From a checkpoint of a small transformer trained on Wikipedia.
Size: width 64, vocabulary 4641, 1.64M parameters.
Architecture: RMSNorm before each block, no biases in attention or MLP, untied embeddings, normalized queries and keys, local attention windows, hashed n-gram embeddings, a smear gate.
Training: a variant of Muon for these matrices, 8570 steps.
Each number is 200 + 30 x the weight over the matrix's rms, rounded and kept within 0 to 999. Layers, rows and columns count from 0.

# layer 3 attention value, 64x64, rms 0.361, rows 0-63, columns 0-63
173,258,160,195,208,200,195,174,198,220,185,185,221,208,220,177,234,230,178,204,200,214,201,211,174,246,218,168,193,202,164,231,238,158,233,178,196,170,221,175,195,181,225,187,182,206,192,241,179,189,198,198,171,151,189,149,162,202,253,259,203,214,159,154
217,227,247,213,234,215,207,147,216,223,175,206,171,220,217,241,197,213,186,182,154,272,196,236,226,164,243,177,227,262,245,174,217,230,137,159,172,154,204,232,176,217,184,155,193,207,235,185,189,203,216,181,164,202,249,145,209,213,216,194,213,177,162,208
162,217,176,211,126,186,204,221,176,219,191,194,172,271,200,178,217,190,183,184,170,218,139,157,213,198,219,184,201,187,196,272,159,167,208,183,216,145,167,146,177,167,146,197,189,210,151,252,176,180,129,235,219,191,213,184,176,227,248,177,182,171,234,192
150,214,190,196,163,190,189,189,218,208,197,192,146,201,251,229,250,176,168,211,231,192,195,172,171,220,223,204,186,184,170,167,184,240,196,225,142,252,189,159,219,258,246,197,174,189,189,184,234,215,185,150,159,190,214,177,208,217,204,195,223,226,200,180
218,216,162,190,167,178,177,214,208,226,191,212,220,184,183,205,174,234,207,220,223,220,234,207,213,169,182,227,211,175,252,212,202,226,173,226,199,187,261,218,213,232,201,196,187,226,219,175,237,170,170,164,230,254,183,238,228,190,169,188,210,160,212,177
224,173,186,200,267,208,265,218,183,264,183,208,170,195,134,244,206,232,202,178,222,185,174,204,221,190,218,192,174,175,184,219,219,222,202,192,192,210,197,221,249,214,197,182,228,181,146,146,228,204,204,158,212,178,215,166,185,180,178,203,193,258,200,207
201,204,230,196,173,227,164,186,186,211,261,257,186,175,173,189,217,161,256,205,187,255,185,193,129,269,150,163,190,205,227,179,214,172,167,273,170,192,205,196,231,249,215,225,142,158,255,187,198,266,148,239,172,156,193,235,192,202,198,186,171,242,201,196
216,215,222,232,243,207,194,228,238,159,194,183,233,212,186,172,154,207,223,230,217,246,208,210,164,213,177,174,167,172,191,175,203,156,154,180,225,244,192,227,169,205,244,259,223,195,218,169,220,200,172,220,190,210,227,250,153,175,208,172,203,208,241,236
190,188,213,163,194,210,163,199,185,184,208,188,205,222,183,182,162,202,188,212,201,186,234,159,174,215,183,178,149,205,179,188,188,209,214,229,166,204,185,203,159,219,164,164,255,203,238,186,211,198,194,230,268,204,171,216,191,189,259,238,232,178,196,165
196,202,125,182,231,220,191,214,159,173,218,207,197,172,193,154,183,201,214,207,240,189,241,208,232,200,232,224,177,194,233,220,210,170,236,211,221,194,220,230,207,200,170,175,232,215,166,167,203,239,190,190,160,200,147,175,195,207,204,155,235,240,199,186
140,188,202,253,186,181,181,160,186,242,169,205,218,192,164,205,200,179,208,218,249,181,203,194,163,213,235,184,195,170,129,181,212,167,183,183,133,178,164,211,205,176,215,195,165,182,171,182,146,214,241,186,189,290,158,255,238,211,222,197,184,233,190,185
147,179,206,175,223,195,256,162,215,190,241,218,171,131,154,222,165,198,217,196,144,235,252,222,207,207,154,162,188,192,175,174,190,194,231,128,180,205,193,179,213,171,190,137,194,193,221,139,211,239,198,128,236,161,172,218,229,176,156,183,214,190,223,142
200,179,173,197,132,210,180,227,272,223,198,198,205,296,212,245,197,162,136,239,194,184,204,167,168,221,238,250,189,139,134,245,214,169,187,162,223,215,191,155,172,176,178,192,203,169,202,233,176,183,207,206,171,189,170,188,172,238,230,234,209,167,159,190
168,193,259,190,176,194,195,192,226,203,161,233,197,204,158,191,214,189,154,191,159,210,201,189,214,168,219,250,215,159,220,241,188,169,207,196,207,206,242,228,242,185,206,185,232,171,208,221,164,248,285,202,181,234,207,199,198,199,239,194,181,219,237,175
143,172,184,214,265,211,209,177,189,201,194,136,161,264,174,220,245,152,135,175,116,200,153,201,215,174,218,230,235,236,171,171,219,189,229,147,188,199,173,212,194,240,198,177,152,225,171,187,199,160,254,232,233,170,241,197,206,184,135,187,162,142,165,214
211,150,161,223,217,217,270,151,259,162,176,163,218,221,229,196,195,178,233,256,204,242,229,210,215,165,185,180,202,188,173,160,175,188,181,195,237,240,187,170,150,179,195,189,201,190,228,215,215,176,173,181,240,214,169,227,223,209,175,231,178,203,189,226
175,182,177,231,218,192,192,202,169,214,149,223,221,181,202,231,242,174,231,262,189,185,267,162,187,238,151,177,190,208,234,213,208,206,234,228,171,249,185,197,156,149,214,212,197,185,248,183,220,179,157,209,212,166,179,216,187,226,237,210,181,232,242,198
140,191,170,171,231,226,213,257,202,194,183,184,203,213,193,273,226,228,197,175,185,287,190,165,216,222,194,230,154,213,171,205,224,257,229,188,164,218,207,205,230,235,232,193,197,117,218,209,132,169,198,206,228,229,204,199,192,186,197,195,184,159,207,194
167,220,174,149,195,193,255,212,205,176,213,208,174,185,215,204,218,231,175,198,187,184,217,201,225,208,214,174,177,216,217,178,234,220,207,206,224,200,216,235,177,166,197,193,150,191,142,203,185,210,247,208,183,232,188,198,177,170,211,192,175,185,197,219
271,208,151,259,201,195,156,216,172,167,125,154,141,178,151,150,213,204,175,194,152,225,248,195,276,220,203,181,245,193,179,197,252,254,184,185,172,188,156,266,232,197,188,179,171,247,178,217,199,213,273,222,199,143,196,220,202,184,236,173,259,216,217,195
229,236,188,231,213,176,176,136,219,233,228,212,245,211,242,172,196,202,199,129,164,158,189,175,255,175,155,283,187,218,216,208,205,201,238,215,240,204,196,228,168,201,219,178,196,184,226,221,188,218,207,194,164,208,175,178,242,153,244,185,198,248,220,243
214,154,187,233,192,211,215,184,206,197,269,171,231,200,177,211,204,166,255,203,201,242,180,166,210,160,196,186,208,223,220,158,205,220,224,187,236,170,195,193,209,203,224,215,223,165,193,198,246,182,234,194,195,185,184,211,206,191,174,175,208,218,199,195
188,184,219,166,165,185,225,173,207,190,221,202,228,170,168,190,196,200,227,239,159,253,250,262,199,184,261,203,181,178,226,222,213,191,225,207,210,241,209,204,211,199,182,233,156,242,180,206,198,132,196,220,168,215,198,240,220,181,197,189,263,191,174,221
221,204,192,168,200,191,197,227,231,154,188,206,241,264,179,189,202,178,216,168,217,207,226,191,240,207,208,222,220,215,227,167,196,158,218,233,221,255,221,235,204,210,192,168,187,188,193,207,185,183,169,196,218,242,207,224,178,214,201,182,236,164,210,173
211,179,261,209,178,205,203,190,219,189,189,250,233,197,222,245,197,165,225,186,219,286,183,201,225,198,265,189,203,245,230,200,202,192,261,219,220,223,179,178,210,219,205,206,222,226,222,191,156,226,180,186,240,232,186,216,153,219,195,204,205,166,194,238
240,218,212,232,209,232,210,189,173,227,209,242,193,173,260,239,192,226,232,162,208,245,217,194,152,179,149,180,224,185,199,215,146,195,250,207,178,198,216,198,190,218,184,249,192,185,173,197,156,247,176,201,176,147,200,281,185,177,142,185,209,217,201,213
224,191,194,230,183,229,253,194,216,238,224,210,223,207,204,217,184,225,184,218,212,183,208,188,198,191,215,208,235,185,158,211,179,221,273,215,209,167,217,203,207,177,155,177,209,204,192,214,186,159,162,221,204,235,202,199,203,160,217,169,230,244,155,203
167,243,226,182,220,214,212,199,165,184,149,179,191,178,182,188,190,177,160,211,174,181,182,168,202,178,226,230,186,231,123,246,192,214,221,149,244,209,222,212,191,245,173,167,145,172,160,200,194,203,221,236,206,213,206,158,223,261,138,190,203,221,190,211
186,213,182,187,182,184,174,217,220,238,167,170,198,179,189,203,161,181,193,183,219,163,168,238,175,197,255,209,248,152,166,185,145,188,177,189,268,217,194,238,109,183,215,247,183,173,204,201,178,157,158,269,235,229,160,155,158,155,238,216,198,165,175,182
170,216,214,240,174,214,170,237,226,219,181,223,190,226,182,171,218,203,222,236,195,173,167,259,170,176,207,230,206,235,237,203,173,183,223,236,218,168,238,202,211,192,200,224,193,212,159,141,224,213,229,276,192,229,166,157,195,238,154,216,212,176,187,207
252,223,209,195,233,218,180,197,178,208,250,190,197,211,207,175,92,198,207,177,192,221,268,156,179,233,196,266,209,160,189,164,177,157,192,247,174,227,249,152,236,187,204,215,229,217,202,192,195,227,198,217,239,197,178,203,161,256,230,230,212,193,208,189
199,190,190,179,194,189,208,219,185,231,198,172,233,245,194,212,156,209,204,235,149,198,194,167,189,158,213,193,240,225,188,240,167,230,182,163,227,235,199,183,221,169,225,200,242,211,173,194,139,155,192,141,191,163,202,187,174,207,210,222,180,173,194,227
182,156,178,192,232,171,103,188,236,241,223,149,170,232,239,166,185,220,207,231,237,229,193,227,163,232,238,237,188,247,234,190,252,228,241,198,205,235,178,237,211,239,223,270,244,210,198,80,156,183,184,163,178,197,180,184,174,207,133,249,156,170,215,229
188,225,213,227,148,179,165,218,212,180,223,213,248,158,120,215,172,163,227,262,203,226,157,168,219,210,204,195,220,203,209,177,181,175,233,168,219,270,180,177,187,121,216,174,236,162,238,250,149,199,177,206,230,169,186,211,216,221,178,184,121,154,223,189
170,190,148,217,192,249,207,248,177,213,273,192,167,266,201,161,168,208,179,225,247,212,139,195,210,175,250,174,233,149,172,174,228,155,188,148,259,247,179,177,212,177,153,201,202,144,263,194,202,189,175,259,224,249,226,184,212,177,226,219,241,240,146,207
205,196,170,246,253,168,162,115,192,191,156,159,193,200,255,209,170,201,198,174,203,216,240,219,177,202,121,194,210,202,195,250,199,205,227,176,201,181,233,195,170,230,199,173,224,198,217,199,211,220,220,191,211,262,238,191,144,156,275,238,209,174,209,213
209,219,240,208,178,167,191,173,200,201,249,229,179,209,178,170,153,189,185,163,208,165,226,206,218,194,260,197,184,168,139,230,236,225,210,249,267,247,211,141,235,158,216,221,169,220,171,159,205,187,153,267,204,204,187,261,204,162,185,171,213,195,222,214
209,270,231,149,206,168,136,217,218,182,210,232,160,257,250,170,148,172,173,172,195,200,189,264,205,184,154,228,191,236,230,157,227,214,212,202,237,172,188,144,186,187,213,249,239,176,222,212,187,191,199,229,155,237,193,206,204,233,226,206,215,237,222,214
186,252,224,216,158,163,159,193,166,224,180,153,241,214,234,237,166,167,211,169,179,199,235,253,206,213,235,190,177,249,266,211,178,224,250,234,241,250,162,205,178,240,181,235,148,257,190,191,196,168,202,211,175,169,231,198,180,182,191,177,187,193,169,206
211,182,167,232,170,184,221,184,142,201,150,212,207,267,241,210,216,227,244,198,188,230,177,216,244,253,200,161,222,188,181,243,229,193,250,213,181,224,204,182,183,188,184,165,258,194,210,209,234,210,165,215,209,252,155,155,214,179,205,217,247,171,183,147
191,151,138,180,229,205,220,222,239,170,232,178,197,234,177,198,214,199,247,217,214,259,238,206,238,202,161,225,153,158,186,240,206,225,283,218,185,168,201,249,149,185,208,159,227,169,208,178,204,195,206,169,199,173,130,193,211,192,184,196,208,233,218,207
177,228,171,228,146,198,152,204,181,245,207,201,186,252,190,131,227,199,199,225,227,173,222,153,252,182,197,181,120,183,163,204,241,172,223,206,209,211,192,165,212,183,180,231,198,151,233,156,199,182,164,214,208,194,268,163,192,219,231,220,165,199,229,217
186,267,218,119,228,147,190,220,185,167,216,143,164,206,164,183,168,187,192,210,179,198,186,147,220,216,253,193,175,129,207,222,212,228,174,202,170,213,193,165,218,210,167,191,175,171,282,193,226,214,198,205,262,170,222,215,215,148,235,170,202,229,209,228
175,195,223,185,252,177,221,228,170,196,260,169,210,235,167,242,181,208,167,193,176,208,198,196,137,266,208,206,220,174,154,223,218,256,184,182,217,190,220,206,230,200,218,249,250,214,187,187,250,201,164,215,210,206,228,233,201,158,186,197,224,208,202,191
213,204,209,161,224,212,233,165,172,232,180,139,195,237,206,233,194,189,209,200,229,160,180,188,224,209,197,153,177,242,192,237,202,224,223,201,194,198,166,193,159,199,137,175,214,216,220,197,123,192,181,188,221,173,278,194,170,158,214,192,250,197,180,182
212,212,195,177,191,230,163,144,145,208,177,171,227,178,215,176,220,157,186,255,204,150,210,176,247,158,169,165,180,175,154,209,262,199,173,240,198,199,213,273,234,181,191,215,165,219,217,215,237,191,224,210,180,263,221,231,236,220,182,160,248,234,154,223
201,225,180,175,226,209,203,223,199,223,181,192,115,240,218,178,190,215,171,222,176,124,279,190,177,179,181,160,238,201,237,222,161,152,174,211,193,198,178,211,182,175,178,148,247,174,172,211,249,145,138,206,223,168,194,236,250,210,160,159,181,213,169,229
143,168,158,200,176,239,262,185,182,210,201,168,222,193,226,195,177,206,221,198,189,217,192,195,199,247,229,135,211,201,161,234,188,199,171,173,241,188,192,225,233,159,211,173,218,184,198,233,151,207,194,195,218,135,227,172,224,221,221,186,228,188,181,166
181,202,185,165,195,215,157,195,170,169,201,274,174,143,125,174,177,251,176,278,199,184,183,234,210,215,195,187,223,220,198,201,202,251,276,182,188,149,173,205,201,184,252,193,219,228,220,195,205,195,188,222,198,201,168,203,201,191,228,205,221,233,176,226
197,207,162,265,216,197,166,229,193,197,198,176,181,254,213,226,239,138,199,230,275,209,185,215,223,249,143,210,221,210,189,210,165,251,192,210,261,235,219,191,236,236,161,203,216,251,213,195,235,259,160,180,204,172,214,194,155,219,236,229,232,261,261,225
224,214,167,273,186,192,168,192,128,236,155,194,163,168,229,211,238,250,195,180,241,211,207,186,263,203,174,220,177,163,184,182,201,205,193,244,140,218,237,195,203,176,199,162,164,180,236,191,188,230,233,234,214,222,185,215,195,193,189,203,163,226,139,202
198,195,201,205,116,237,187,206,247,165,179,206,160,207,161,184,189,283,185,206,289,186,235,179,193,171,181,225,177,163,216,229,188,195,178,152,284,198,273,190,283,225,143,199,205,178,163,140,216,209,262,230,207,171,196,155,227,210,187,176,228,176,165,164
228,216,193,184,214,156,225,210,187,194,161,191,182,252,175,245,199,255,221,236,241,183,222,209,210,226,222,205,231,173,217,169,206,173,210,210,225,167,183,219,202,241,226,192,198,218,189,198,203,226,168,153,216,223,218,237,208,239,254,227,224,220,172,193
187,184,180,198,198,213,185,247,188,130,210,208,172,199,277,173,170,223,210,185,217,264,190,233,264,160,231,229,202,241,203,193,213,231,253,216,195,205,153,205,214,201,174,206,219,190,176,202,185,225,161,237,241,204,190,179,256,210,211,167,203,150,191,210
153,187,210,224,208,189,182,162,188,227,223,180,250,194,223,190,199,199,256,227,138,233,116,219,155,192,162,160,226,142,162,259,165,244,162,154,239,160,242,215,164,136,224,195,223,160,172,159,199,185,182,284,184,164,201,169,185,201,180,191,186,202,134,177
215,193,210,229,199,222,192,215,179,221,166,225,164,210,151,170,170,190,181,246,185,229,202,225,214,224,211,269,192,181,219,219,202,205,245,199,222,215,196,243,202,167,224,149,197,152,200,194,202,245,189,188,220,171,198,261,161,175,187,198,262,206,200,235
269,294,218,247,182,273,249,232,161,93,254,162,142,223,205,211,175,203,211,216,181,149,196,236,220,208,251,193,186,205,174,212,169,182,168,197,185,147,197,209,201,173,215,177,149,168,266,227,203,192,178,228,238,179,132,205,230,206,163,192,201,156,184,218
214,188,181,195,207,189,200,224,189,211,253,158,225,192,210,279,180,199,159,200,198,183,179,159,140,176,195,221,181,170,190,202,186,186,154,245,219,217,228,155,188,200,202,209,199,219,267,210,264,215,167,253,176,172,227,198,219,210,185,218,189,159,226,314
196,260,191,216,204,214,243,200,195,146,206,217,170,202,218,220,191,202,167,211,178,218,229,184,246,159,201,195,210,212,246,223,167,199,210,212,210,176,253,156,217,201,215,231,228,229,212,202,146,212,211,179,218,215,214,243,223,210,235,220,210,194,201,174
235,166,178,217,240,146,197,185,198,133,176,192,210,245,221,160,167,212,214,244,220,198,182,252,227,195,178,178,213,240,147,228,180,215,143,176,188,210,221,183,196,234,194,194,232,187,236,184,181,221,194,190,219,135,256,243,210,233,216,241,194,198,227,201
205,209,209,220,211,204,231,193,192,203,232,148,141,200,199,152,188,231,208,211,229,211,199,210,241,192,237,173,185,209,208,170,195,206,216,276,189,195,230,222,198,180,206,240,147,183,176,183,182,201,182,193,237,183,204,203,243,304,195,201,186,164,168,144
243,249,177,150,211,192,188,226,254,162,171,205,235,169,224,176,218,214,206,173,250,215,233,173,185,213,236,164,181,182,166,206,186,196,229,181,196,152,211,191,190,185,252,150,231,187,177,198,207,149,161,189,205,197,189,224,124,155,129,184,200,222,207,211
214,202,236,205,225,242,160,243,163,228,284,205,180,193,189,164,141,156,157,204,151,223,184,191,183,201,230,215,270,185,105,134,234,163,229,164,218,214,174,151,204,250,205,219,231,204,218,188,211,247,182,175,207,199,221,161,197,206,189,217,206,168,149,218
235,241,181,165,187,193,208,200,198,206,244,186,198,240,183,172,145,193,223,173,168,196,219,205,189,159,195,192,231,209,227,182,212,147,211,159,191,158,206,218,171,204,187,271,150,216,210,187,226,166,152,199,290,185,225,204,222,191,253,158,195,200,193,223